config.yaml
n_layer: 20
d_model: 128
n_head: 2
n_kv_head: 2
head_dim: 64
d_mlp: 192
vocab_size: 2048
activation: "geglu"
norm: "rmsnorm"
norm_place: "pre"
norm_eps: 1e-06
positions: "learned+rope"
rope_base: 5700.0
rope_fraction: 1.0
qk_norm: false
attn_scale: 0.125
bias: "all"
tie_embeddings: true
parallel_block: false
init: "uniform"
init_std_qkv: 0.056
init_std_o: 0.0695
init_std_up: 0.0801
init_std_down: 0.0801
optimizer: "soap_variant"
lr: 0.00655
lr_mult_o: 0.949
lr_head: 0.00745
grad_clip: 1.0
warmup_steps: 200
schedule: "wsd"
decay_fraction: 1.0
decay_shape: "linear"
final_lr_fraction: 0.0
batch_tokens: 32768
seq_len: 384
doc_mask: true
train_tokens: 144100000
steps: 4398
dataset: "wikipedia_en"
Each number is 200 + 30 x the weight over its row's rms, rounded and kept within 0 to 999. Layers, rows and columns count from 0. The size before them is the row's rms in percent of the matrix's.

# layer 8 MLP gate, 192x128, rms 0.0825, rows 77-102, columns 0-127
109,209,157,230,239,191,203,191,224,215,239,175,253,188,222,202,198,197,233,191,188,207,169,213,243,231,186,168,201,197,221,183,220,195,171,196,210,220,206,261,209,206,200,188,243,203,149,161,281,190,237,217,219,212,183,138,193,203,209,228,187,202,202,171,235,253,185,196,163,166,214,186,162,231,206,185,222,210,162,189,228,218,216,202,193,171,179,155,209,169,244,273,245,170,179,209,254,150,213,182,260,205,177,232,190,225,256,252,209,191,219,220,212,162,223,221,136,216,239,201,169,210,212,138,273,198,150,219,163
088,241,220,191,173,239,147,184,240,149,205,191,193,172,224,171,230,181,234,231,235,213,149,181,178,204,230,265,205,186,174,204,214,244,194,195,189,154,229,240,187,206,196,216,208,197,177,157,207,124,187,198,239,203,193,187,197,195,229,193,213,216,156,237,240,169,178,144,214,197,217,194,220,247,241,185,200,161,250,115,172,164,214,242,207,180,146,187,194,204,183,213,176,214,212,179,226,202,148,216,230,231,181,242,206,164,208,154,230,209,204,218,146,230,251,227,203,196,175,209,146,226,194,239,155,213,165,204,139
108,228,249,177,208,212,151,242,215,224,178,143,224,229,166,190,210,192,132,223,229,144,197,198,183,183,235,246,218,216,176,226,214,223,194,245,206,192,223,182,210,207,157,173,212,200,161,255,216,220,197,152,219,186,134,143,197,170,204,230,161,202,204,185,218,170,197,232,258,220,276,226,170,223,204,203,229,172,157,220,247,212,231,214,280,174,215,248,202,171,132,191,160,188,223,223,240,175,177,242,149,216,187,181,180,156,203,201,170,189,197,176,173,230,195,204,170,183,210,210,179,217,169,191,190,223,152,210,209
083,191,186,180,181,268,211,245,223,210,175,212,164,204,215,185,206,204,151,203,209,235,170,183,158,167,205,154,201,157,230,221,141,182,202,196,178,173,101,212,194,197,233,247,179,185,199,180,226,211,159,150,175,179,175,239,177,225,265,213,179,228,192,254,186,216,223,229,212,186,222,140,162,188,156,214,228,177,189,176,218,241,185,172,186,218,194,258,208,173,241,243,153,274,117,205,223,207,151,200,231,219,198,192,240,201,245,201,203,189,168,198,217,206,197,194,199,195,210,179,236,200,191,189,214,237,240,181,172
091,220,227,168,155,192,179,180,179,195,254,166,220,202,206,182,191,216,219,176,225,292,206,210,136,245,156,172,176,217,186,190,222,184,217,178,185,189,170,212,182,222,177,240,142,185,184,197,163,223,187,194,208,243,200,182,168,147,214,237,165,226,205,211,279,227,180,158,178,209,169,205,194,153,202,214,203,240,213,205,153,187,221,211,238,211,190,196,223,115,176,192,170,179,167,210,221,188,206,145,192,218,159,223,201,206,219,167,208,276,224,151,223,245,241,163,203,224,211,201,187,138,181,188,204,241,150,202,221
104,237,217,178,172,202,179,174,194,195,107,279,237,190,218,251,180,172,191,188,198,197,193,224,227,227,155,194,227,243,163,175,203,306,217,181,205,227,193,237,183,216,205,179,163,218,141,182,196,173,195,225,216,205,242,198,229,178,200,243,207,195,233,151,236,180,198,204,231,209,173,174,182,212,221,239,178,169,184,217,184,187,208,162,251,199,203,150,227,203,164,179,180,228,218,195,210,165,179,239,205,130,204,191,223,240,247,174,222,242,208,224,151,229,190,195,164,202,197,243,175,197,251,175,164,223,145,216,207
093,197,210,239,176,273,197,192,184,177,239,178,173,190,199,190,187,231,187,179,201,238,202,217,195,210,170,196,171,225,188,249,226,218,199,204,136,229,217,170,175,167,191,175,192,206,203,212,200,215,204,219,172,230,194,230,115,218,197,236,217,206,178,149,199,209,192,170,158,232,137,111,229,185,223,213,222,172,190,140,204,184,188,188,158,210,247,254,224,179,206,208,177,163,215,149,214,241,231,206,162,169,216,123,213,210,181,250,161,186,166,237,187,236,212,199,211,199,166,153,232,210,205,239,255,215,172,245,166
097,200,161,187,191,205,198,199,180,234,268,165,161,222,215,127,162,151,122,217,176,170,135,266,185,211,212,155,145,204,176,177,209,229,216,215,227,234,212,177,200,208,167,256,246,226,169,200,187,190,181,190,163,188,204,175,182,246,230,230,207,156,202,154,219,198,217,196,204,203,235,196,226,209,172,188,216,214,179,245,222,168,208,160,246,187,189,197,185,231,186,131,200,157,230,288,226,191,173,204,197,230,151,197,193,169,259,231,217,187,183,156,206,219,223,190,211,184,179,211,203,178,190,243,192,201,188,210,239
104,204,203,205,213,223,223,217,239,212,208,225,196,174,159,211,187,198,173,193,213,153,156,233,200,214,194,215,172,164,223,239,209,203,174,207,223,259,202,216,209,170,187,128,210,211,187,191,193,204,180,198,170,139,204,234,161,180,191,192,157,166,207,211,224,234,187,124,235,172,196,175,196,184,208,215,174,217,205,160,190,208,225,230,172,197,236,167,236,232,197,264,200,212,161,252,249,121,230,208,99,219,206,190,154,231,234,170,231,229,204,165,207,215,153,163,202,207,249,148,119,193,211,211,202,210,177,215,190
094,205,190,254,187,176,226,191,203,141,119,197,221,199,178,200,213,228,171,200,179,187,163,192,181,218,208,219,164,241,178,204,171,236,244,236,174,185,179,186,159,194,153,202,220,194,202,209,122,153,195,146,186,206,152,124,262,211,211,196,208,212,236,189,239,229,185,219,225,215,199,202,173,237,177,217,169,209,211,223,209,233,191,178,195,142,218,152,231,232,206,193,184,149,222,195,193,159,164,180,174,216,207,166,165,144,163,168,168,187,165,139,169,188,228,236,242,179,174,214,166,211,164,255,168,185,181,219,237
112,150,239,184,199,196,248,214,194,162,175,206,250,205,152,176,159,178,201,171,212,180,237,158,187,181,160,292,213,216,176,195,210,210,221,233,165,229,197,200,231,236,240,170,166,150,205,200,189,182,205,163,200,168,190,209,195,163,138,198,215,217,211,213,270,180,183,178,228,199,243,187,203,234,193,221,232,188,220,235,212,201,247,204,155,202,195,136,222,223,190,236,238,204,202,162,222,140,203,237,180,193,248,255,191,220,232,195,227,236,224,186,166,279,194,204,216,177,171,225,186,241,213,197,193,192,130,166,188
091,173,158,207,193,210,208,198,176,182,164,171,199,158,211,270,199,179,169,252,197,257,204,186,199,190,198,258,190,208,181,224,240,271,185,202,182,212,207,226,204,220,143,163,161,238,158,222,189,188,234,166,197,191,246,217,213,180,256,160,192,235,220,192,241,129,217,260,225,209,247,163,216,194,192,208,179,235,257,175,208,166,245,193,219,180,231,219,214,215,188,227,225,171,187,203,221,213,212,228,164,184,244,190,144,180,233,148,163,219,171,156,182,158,263,185,221,184,139,211,220,180,213,203,182,229,175,206,180
105,208,185,187,202,172,195,241,178,229,147,152,141,184,232,180,215,131,169,169,208,186,203,242,223,248,182,269,188,225,173,174,260,232,244,182,233,167,240,225,166,211,189,174,182,178,167,205,221,187,196,225,207,199,152,214,178,189,253,182,198,209,153,204,225,207,240,205,216,205,221,181,204,231,164,189,257,224,155,255,228,212,254,186,222,217,200,211,314,171,218,201,222,186,239,234,171,184,213,216,238,145,204,189,206,165,195,194,186,202,224,227,213,201,182,201,201,193,204,163,172,154,185,219,244,196,193,216,246
100,274,186,232,221,209,209,220,205,201,173,212,212,214,198,179,178,217,193,209,203,245,223,190,167,242,198,219,170,183,198,162,177,198,241,192,170,132,192,178,178,157,205,254,224,190,202,155,197,178,190,153,176,209,256,222,212,142,243,151,178,197,175,175,238,223,212,198,234,142,248,161,230,188,158,182,220,159,181,205,225,200,217,207,214,226,205,212,250,209,225,255,218,235,225,223,161,171,225,192,252,166,236,149,182,203,253,224,173,210,211,169,163,225,225,234,217,220,223,173,218,173,153,121,217,235,225,237,164
099,177,134,234,169,218,130,207,186,269,165,193,192,240,207,208,205,206,161,219,214,202,199,231,247,178,142,220,178,208,159,168,213,201,250,209,218,234,175,158,201,232,179,220,227,235,202,222,183,233,113,206,199,182,200,160,184,180,218,228,153,205,185,159,269,253,185,196,252,208,189,179,224,148,184,201,186,177,217,175,222,187,186,238,185,193,178,184,221,215,210,150,159,199,190,206,174,208,167,157,146,189,196,168,142,176,187,167,197,246,207,141,216,230,199,207,219,168,155,212,185,161,196,182,168,193,220,237,236
089,184,194,197,205,202,141,219,174,205,135,246,212,194,208,246,196,209,199,165,238,211,199,197,161,230,159,180,204,179,161,213,217,209,223,197,226,234,260,169,204,245,169,206,195,229,167,194,182,254,229,197,211,198,207,145,192,171,197,232,207,206,207,241,216,262,213,169,228,216,201,171,192,230,275,232,165,219,208,148,189,203,219,174,161,175,231,151,213,230,178,248,178,191,146,187,220,214,210,119,242,183,183,211,179,186,257,214,190,213,285,172,196,220,160,258,195,182,185,170,146,176,191,218,169,178,188,230,194
092,156,183,192,155,199,193,205,170,176,206,246,190,204,212,240,191,202,208,166,202,249,228,192,160,146,257,214,201,177,198,194,212,254,153,158,185,239,221,198,169,190,185,175,177,193,259,185,209,230,173,192,201,220,177,208,212,174,142,213,144,212,254,196,256,202,252,180,172,197,170,224,231,194,233,192,154,142,195,210,178,174,215,146,193,169,202,254,210,203,253,154,162,187,254,149,208,176,185,187,195,197,210,224,192,161,259,228,187,197,190,186,196,150,253,144,140,183,198,190,159,147,219,204,171,191,200,198,211
105,229,150,223,228,229,202,197,184,199,224,147,178,221,211,167,184,229,219,218,252,177,174,240,234,213,148,210,221,182,139,165,183,190,237,200,185,193,232,178,242,207,171,232,144,248,221,185,211,195,175,195,183,210,205,217,219,217,158,226,124,192,201,158,172,204,242,203,205,170,188,190,179,231,236,229,209,195,223,189,231,165,260,207,172,143,238,205,186,237,191,219,202,189,249,218,186,195,219,199,170,182,231,198,226,205,219,180,169,202,188,164,233,212,212,189,203,208,238,220,224,180,255,159,292,255,191,238,289
096,223,205,269,257,229,178,199,221,186,184,145,215,198,201,211,215,289,167,231,233,193,186,233,190,221,187,201,198,207,206,185,233,208,227,184,186,204,155,152,165,207,216,177,224,232,193,153,220,221,246,243,202,238,175,220,171,203,175,216,151,183,140,160,171,235,129,230,187,191,160,224,211,200,209,155,153,205,216,213,183,231,217,234,240,216,158,166,250,231,168,214,177,175,202,245,157,202,212,150,211,158,198,164,195,184,223,188,184,248,216,182,205,172,227,193,206,232,213,161,183,231,186,134,214,248,201,233,240
101,191,198,210,168,169,239,194,212,250,261,178,165,179,236,227,171,197,169,210,243,159,134,223,181,196,248,170,186,197,215,159,201,217,189,235,226,193,208,183,181,201,218,227,182,150,182,220,169,265,174,175,160,244,182,226,170,291,204,186,226,204,239,219,227,205,200,171,258,166,219,204,194,212,154,163,195,229,150,195,215,182,233,195,180,222,149,201,175,197,204,182,196,193,141,209,198,235,231,198,156,157,167,190,192,208,237,230,191,223,186,224,227,237,221,192,191,190,243,129,170,168,157,153,243,186,201,226,238
105,170,187,257,158,218,181,185,173,139,184,223,201,208,169,210,156,177,196,171,217,234,153,227,197,227,205,214,175,201,141,157,251,168,195,235,207,237,181,215,197,174,176,208,203,139,180,248,224,217,200,158,221,206,202,222,237,190,261,218,215,245,165,256,192,189,230,200,195,184,204,250,251,208,201,158,188,229,174,212,202,160,217,222,225,246,199,225,286,210,246,204,210,190,219,223,154,214,217,165,183,158,226,236,236,205,179,173,136,255,243,173,192,189,234,175,202,196,188,244,245,158,205,217,174,228,227,215,211
098,245,191,188,110,208,241,195,218,207,180,182,226,189,248,225,200,204,198,205,199,242,162,195,201,160,209,171,186,177,156,172,170,217,213,202,150,193,183,200,168,221,204,196,205,193,162,181,226,238,223,158,168,285,206,211,168,170,199,223,154,194,242,229,205,175,176,169,195,211,204,155,188,190,240,146,158,214,197,217,235,179,253,218,195,141,206,190,164,172,144,221,221,202,242,183,204,178,225,157,177,201,108,184,209,209,240,249,243,199,178,176,173,197,188,186,191,209,171,208,213,229,293,212,205,212,160,208,205
090,217,168,209,174,255,169,188,182,196,215,198,143,210,243,190,180,199,159,233,199,224,176,220,241,153,185,164,207,139,222,254,163,206,210,202,161,176,187,236,202,206,227,210,196,233,191,207,195,198,179,142,188,219,225,193,183,213,128,95,202,201,206,206,210,153,182,229,178,188,223,236,200,232,201,150,155,169,159,184,269,262,205,227,196,213,190,215,180,251,213,188,151,228,212,185,158,238,222,171,176,180,171,174,151,200,204,213,209,200,223,243,188,226,198,233,201,227,174,212,225,179,200,141,273,218,188,190,197
101,227,176,229,199,219,199,166,292,228,236,148,160,162,193,241,190,161,173,197,174,220,189,210,200,163,181,175,169,207,186,223,223,203,186,218,178,165,235,203,155,128,230,150,209,179,189,205,186,181,228,169,206,237,185,282,175,215,176,194,231,239,189,127,233,182,182,209,181,164,183,143,158,193,203,204,204,140,204,172,247,182,204,196,218,172,175,181,108,179,227,194,193,180,154,208,219,180,233,242,209,191,191,217,199,195,183,233,134,207,210,180,215,156,192,217,184,212,187,172,182,184,158,198,158,230,188,217,221
091,227,189,191,229,219,227,190,183,212,164,246,208,232,165,211,196,254,198,221,181,258,201,227,208,214,161,168,191,177,222,227,177,213,202,170,239,183,207,203,211,198,182,193,223,202,205,239,165,206,203,187,169,233,205,170,159,172,237,269,233,210,233,207,180,242,183,266,253,211,230,173,233,233,161,237,213,242,141,196,184,169,121,230,214,186,204,244,184,158,188,211,211,206,164,207,201,161,157,233,215,198,193,160,256,202,165,212,167,171,193,184,214,213,155,265,175,244,184,161,151,255,219,187,237,207,227,193,139
095,237,204,217,186,228,190,178,262,252,192,164,166,223,203,225,256,205,233,249,245,238,239,245,273,199,228,230,170,226,163,142,206,194,236,253,211,197,211,140,205,218,176,193,178,217,153,166,158,193,207,226,173,196,231,187,217,168,253,223,167,255,159,218,195,199,256,175,259,199,197,205,208,168,199,187,196,211,230,224,203,188,219,236,212,194,146,189,192,220,144,139,191,158,213,209,220,227,192,193,202,195,190,226,198,175,163,201,168,214,158,166,186,182,262,205,188,144,216,171,220,169,194,201,177,162,206,195,235